Weights of a small transformer language model: LayerNorm before each block, 261M tokens.
Each number is 128 + 32 x the weight over the matrix's rms, rounded and kept within 0 to 255. Layers, rows and columns count from 0. Numbers have three digits each.

# up: layer 8 MLP up, 640x160, rms 0.222, rows 302-371, columns 80-119
# down: layer 8 MLP down (transposed), 640x160, rms 0.213, rows 302-371, columns 80-119
up302:102063103141154128092101106152166131194096114156112132096127152126128111114132140142176134156113097135170169126157167125
down302:101127132160140123180073168101093089093084127162145093234183169135145153123139158087131141139160141130169129077175192142
up303:161200164136162100141120140142110146219136179181160093110103163101105103159102134090119146079138153137150156062099126115
down303:123138168150167162108100108145111164164161120143113117163119160058158066122103117128171084118126133125167138067138139130
up304:116145115155130169186168095118065080031154114111052177170090149165120142124206121148156135085105153155089122062186160103
down304:142158094085065128165169106138139171108106143140180112207123153055088156093089155131150130089148105137076151151179079174
up305:118093122146165127153153128159143187090104106144086105135147079169139115085098096143097067147195180099242060099098110119
down305:163141095122124119139152153138063129152047171175126172182135111116145123160098056146103088098133088133119167088207147061
up306:103177158125097175135108108082107062145135141158127129124124187058198079108167067098121218067176123057148120086105122091
down306:185119130193130116084150124123145143151148137101142136149196158132151074111174115136107180139154103119126224168095113077
up307:175181150180104122135120079147106126135121181114142147099191111189146113098223105167137165084091113086124149063122145086
down307:116107114101145071147120097123098145133146115103108198091099113060122166175102137103121161169102164195091125100174164121
up308:162157089099147080105099124093139078164146106138127090178156172178110158133079086147146160180144151147134135167149141056
down308:125128155129106136163125117124070157157076129149071134103105169107138056075181099122113195108129137122145063091082146155
up309:054125140102100181143112089107214161097156108127167145163102128128130122126152129132123090096145170134081113107143128139
down309:098099104172157110117089130069109115131203119132128145172162115145103125114121084145116143131151140147163186081120114132
up310:142159092145136142124125112109141135159138091121123129142199134049143153117065094166144130144160171141089149148146057108
down310:135155165133127103124134100132153098183153134129146194131211083131149169154162130070134152144123096129105107108116120151
up311:129117116109141108105119164102128119129163111160095150141157186118129078115164192161133164142134117117094145164084125081
down311:147132118158140162131118161085086197146103169134136116113130148111142154083136144167139132118175196113158147176123087157
up312:147156066080124121117115099195119170100199109110117108114218083152069110148128118137125131110085157137159167083121131080
down312:081153162199175132140079164080049042139164094155146104114109198136084117123200109179094094138179183158155094130133021016
up313:106153140116100134155109139164110106110162102149093114146167171079170228126129109148161172131161101152121131111122130111
down313:148150096121182139186140148065115162153152112133166135092092116142150108123080127160161040133110124148164136153145122118
up314:083130139132094115129132101098126117199127142123088105149153164135151143157141045109134065147192104148086114105081089207
down314:111156190089183151116136140132102180136157084116073128100160167119115125088151139133115183094180142108150152149138144161
up315:112128152144159080135117093133135168164126111168110137167108129145123064126109132135143116123102096111136131106113136101
down315:151171102108138129107149103146107154148160109125141117124135138110113075118126105133158106124115146101141155118119144115
up316:114104170112136112158158154128103124088142102133108112121163121126141089124148163137117081126067198105158168111105159085
down316:075128072121142131085120170157099165138168119094183140142095108116102202139160106170164185102109090112156155182079166102
up317:148191150131073098102130128180155084016093054103100131131155105141108102187099134108108144090115093155127134122101062139
down317:100122133091104106139100184146179156133124138047141101168088130135099213100141171177115224138111161153110162120110098087
up318:137128136157084141151155101160103106107119160116145093132144111093107136127157141092122027131146135156056106139117184087
down318:145172070091077130085102170141125126114093176102113117154117194122187123170107145115132130122148103110118125126117149133
up319:112133111088127094171162106128096138228135150114174082106117125151113113172127106190124096168113100166168129081099131139
down319:076114131083188125089156146178149104140124103126067117127123190150130140123073136135099088125129130112128161096165175141
up320:142160096134126175099106145138111125161096138094164152143222119138083091103089219125112089134181137164143076106156145123
down320:099131110117214130054164173134128130081073158138168111115116114162117118138162152089141129176086112136106113147116163171
up321:092137159165170102154172106147094181117160142105127147117148155076124165096143142086092113203176173153171131149110216098
down321:192138134152148120123136162174112141137127158091129122132062048150070119085124143170121139120093127111084136098113122169
up322:186114110144085153158145122094085130107165149113128103121113160167115162112101123115120114126162114092126142151213099098
down322:160141099139157178113196129103152123092164161122173135125138117161102157173123163057066121109046169148124094109141076170
up323:134124158115136070136107128147140086083114125183075139127154116182087139146110207166155158125160156129160073140149158120
down323:078151076138140221125091100144186141122126130149155106100133052084123209203129057107110165095149130093186177153120167137
up324:097136164149083123099165099168192111157109127133112171109114212081138195137087126119092163104153147194181165144144191124
down324:120102132150181145086102167103095091142114110090134119167109138126120130155202138139145089179092114091069125152165119207
up325:121162111146106087165109070131105078132150130139170151108126135073079179137079103113196140137129092149081155100165119073
down325:120166086146171181157124139149061129081095141141147116070111114180147130165099177077099162136144140154111161135146126060
up326:150136000094131087154135105107138170151126169173170108090105130129094143125160095116124124115147122130129129103101122139
down326:106161137090119082114153115127101220127124126136157097160136148074207082113043164119147127098169117105162120138104180117
up327:072115097067118138155164075091126179121158102172124185107061164199099145165129144117127147142121145069125086137114128119
down327:095114089151164113082092115102174095114077141116158132123056135074119139082109150145132143128055105165124104190096097130
up328:062149128132155152135167176133235084143108111172102145061136143153105180113119123123131123166144152201145083059143165139
down328:087137129089098103132126169189153198134139108128151128135130186119120137148145142149133126073206092178090142129154138133
up329:174176089142098116154104135094156142169114139091156094139101125107093099150083150129084145139193131158130115101077103162
down329:131104146139127162080143146127154141142075197092149108157098139150096111176123077076153175167088101136119165119148161143
up330:192177097074142053116122107132102136089137102166121070184182163077127148178130142180077187070171145153099143149137099126
down330:186075155121170141161148128129081121110161127071119171132171102148199118161160129145086189086125067103073085117147156128
up331:118137161111141096077198141121133133074141111125095137157141128099153150145161203155124075181150136163130152136137065125
down331:140152088119109137122098139104122149142159097110106111116088159154088198134150132125162191140127136097141137085118091090
up332:082122122096186117126065109133140106067150101103089096109158015105164126123146141145118187068130054145191148125174152118
down332:097168119024094089175133104102172057175114091158109151181049161089146123083182146115204073153138168102177076209094125125
up333:094110116171156085137190089063146144154105142092105063117098127119156078108112137112142127153135146112189100151080056124
down333:105138134136151195127127167104188144153152096114174129064142114170086125107114188058126135118145097088117123118135107124
up334:101104144123137094148106118100092159143096113101137126128132075143168140131113143189141101116113126098136146116138140113
down334:110124118145162101140130126097131141117129125142131182129140105174143137117088136173109097128155151112100113122109075091
up335:127084174155078106171123101099078113123078127128140123137117161071143111147127163125135088095193118085145118141138135123
down335:120144122119146175095096123149137152140167131092132085132144134149109151110120127172132116165068121191093114113143127141
up336:132073130101149096132119144116125127068143095146161137155110145031124143159128132096084124140146154096144189109126146153
down336:142188086176113198175152174132136164152140118116178186124146115150143103114164159086135169131122108122164065131125217138
up337:192082099085147088177145140162125137186102087139147164128118121137075112104116140142077138109106123048101154155056145079
down337:067110191141185101098179156135151123104132125089103119157124152120090112135104134115197133161157058162191168031081072101
up338:105112163122147135105114128140115118088130068131099180132117106109113140122143135100194123057109104119133145143073126086
down338:150126125140108129125153150110060151150174130085122127104093127134122122126132119094125146157170167106173113121118086137
up339:123134115101120124126107132096098117138108077142095146087113125167129173130099135139142130140152108115073166125125122122
down339:073140116154113093097145126111130120150146208095121103154098129158139115136134117152116160189128058103147144147118145109
up340:152118135103138151115125065174104094124079099103131123141153173181055104109104145106107119127147185187097087137112137104
down340:142143116182184159112183165090139093121114177075099140113121094074058064094104096107061178137125129095122130173123104126
up341:129132194119097135155099095151125152144121136141080094159128134072081172110116125175102208146166158171085173125183119117
down341:113112180141104116152109111103110113152131140135179191153145112115116139171134138100121113144142124116115168133122128124
up342:160109082160149113142165163189123121095151124126140134112180181106155125094164066160108151114141115184114195090136133140
down342:105105117109160174109122169098164103146140084121126112129112133176118162178157107115115135134168098109157105121168154111
up343:148197122089133147121142145138144171119044082129131136127132139137167142175133178121124087167066175102066041095119149164
down343:142134126109103144091159086126091128118167171152081104111091173123112136112150081162102119112127110119151108117183144164
up344:129083116108140145107081081129129131147169142144134110163111124126195172103128194118109119130146190071134168067103168099
down344:130122106150149121106123124102142150153125153125172154167092155166107058095183137099118158114092094128130169128139096088
up345:084065124112122099097085148154124111075146130096092154131179102152120134123127174114133159145195137089159135138157091124
down345:089153132154092103166105137082121127158149147088113177139102168108108143085122131164150072110082162161113096101146100162
up346:095151132093138074192092096093091047175114050094102189121135145090133074098148124141158094129139075137098145152082127195
down346:173104121161097137074072140104137133118182207117139079162189171125121123160154162151127111111111129136091160120154128067
up347:127107153150115122131130142088129134084147146122136095102094106113104093162149112111122038116130111091153116140088132152
down347:088132194093158142117131125132156157189123096139172155065146172102129139153120089163082154143088125139071072177127118131
up348:046150086155155101066121155136174094168093149147143117126143156082207140113129060151179130137127131146181167114085104139
down348:157093117123104113096172113078158095133156166097143151089059098130151044091148135135099144136113145073116104176151164121
up349:059120057069097124151120096162137148102150076085121149174126123155135079134099132143132130128154131104102078059145123129
down349:156095158145083092136127109146200094134126134093195121170153130071143153181151161157118099124162144116031140144123155134
up350:064164164120104071061116195122193084133127217172114144110161148169148125134131086096076096123120098108193091100173102123
down350:146092136086044140164110074091192144198083140106194119102163139159112110150147143094128182129100122156113195085070125128
up351:144131142069154110181097092137126109069105123138128171132136150090117124107096148087207117106193155185108133136133156113
down351:107153162096131133157092082099087096154158110135108125156151118161113117106133120070106093102140134143183116139083134052
up352:158073081145085139148164130193097194099132099141094102164077123114095116144124151102122126121087071095092133190084175098
down352:151153121115134163130085072108133093187124183144176101104105042111132192163089122097106138113092174148191109108138188146
up353:141137103130086084130163136180177088063154144136094148122110128089129109163114124134160077100182173168149175187147141155
down353:145143161143091194139127098117149159186191131105184178150147085139128176117141120149124165181127102149126145085154063146
up354:129097151131104156134100084111099157172147161132129176125116147094133118144178116121069144089121123096120164116107130132
down354:077117149130136077083144170098167157113131179053130170073183180147121113129128111082165089156039098138138055140160104114
up355:113082137150136094129109108097155151183117077126077115157131086084085154160145145162101113159150151150117133123122131142
down355:059142136112111160163083115150114122163093121155143112116078123138099059137128116114119127160148134110168138133150130133
up356:104142107111118098143166139166143077123146123187141073102197137151111092153068152156108186134127131133109131131142126119
down356:132155129115147142158199120101099118103154108123141135105136154167114134113152153095186179141159113167098128153066152223
up357:168108120129119136138132209084155185115145154127073134178071158142113116112115144120128181155130095036193114094154120131
down357:108138101171086087107169110156131135110107114162157095097129058138090145162089153113166128151109140169120186112069103155
up358:166138084078088116182188130091139056144126086129122111077110116220133085172143111138119124151112094136140128093076083106
down358:139118157144163149184120149144141185102110159095101115119137117104171096075143128114126082087067125145091086140151172106
up359:130111080134066114152178060106162142102104106136095169104074149115107090031150138082130111130160077168098159114159116076
down359:110086131184065163180092017136109105124079060142100111135124147126098108132149055176159138131117169163185167156148145135
up360:068153151131101097145118089188062096134140101140118097138089210118084081130158134159156170143125111110149129110157179129
down360:175136145106165181149108173076104100125143143131121149131145078139151155138117167086129155127102071096149143127123134106
up361:186098128126134097181102137143165120127087095121163084138080169090149124145124158071135137094138119164162102117119122164
down361:106136099084107076142184101147123144173119107107136106093191179125117182095114148113215116078109125108145134132116157105
up362:176138146108123122124040127099147130154168070159127076083168113151097183085190179153083189090140168141085142041064124153
down362:123091132199126133171093050059102170095140045174077090125125141165073153098124212105159064116158179145141111084072146060
up363:096161159106107168136118151121146114167175134135099137092147165140126156109090120071171178140093097085097108092113129178
down363:144115123127113101228109158098104067127094117142155146132124141151132135149149154188089195143113133158160185110152146073
up364:138166096145102117096133123127081092075153152192129079121105124108081141106087111165158158126139114116147167154089135091
down364:134096134078132127111130100164074110164096091123117140162090093126140102099124126156109188155169152146118136125131081130
up365:120151067121145134079141169149132155175126106124147135121147121142128106107120075135175092118134085140186162078115161138
down365:187127158127136123160145142147126125125098111189171110102104129079120172086112138154114167091128158132076122114139047146
up366:094091110118123133130127148094197089083201090137166112128089147150094126163159140146102110099122097127158096115097134079
down366:152169141129125181072114163128147155141179103163147188042150168158089144145118143155131139150112127117099150084145097163
up367:165210141119103101207169133105162120141092166190096129121134064077130152160114123108045173110180139166067074106099085096
down367:199113119139129133104110104094086139130088115132140077104153155069121145114136177142132132134111143115145157074165061148
up368:141186148122075087137152133111109188090141178075112136157090144102120214099157101122066128147155181121188129120116103124
down368:103105106178096076118124100083094116146114146142155129160148144148127151165139123201133140123108110124121110161151099129
up369:148093115140153119156102051168106138067102122078114111138131082175168118189146196116108092110181187120093124110109101102
down369:178083124151117191171108125165077117064060143095153100155109132144103153189175150128153133152122122117132113081111116125
up370:111080125124149165133138134135126196114063105168126116121105128114131150125166125139161108139147149063132112103159149089
down370:203097139049107085122101088140167124085052160078123114103137120163132165128192151143132123133150137126139134085105151177
up371:083178087092153101136156083149173124081118118140134082121144097106148104133190110152128142122140190109193121199114116087
down371:108080148177074151182154118094170177079158169107121175051090141157000143115143102213161147158118117104134224102081073160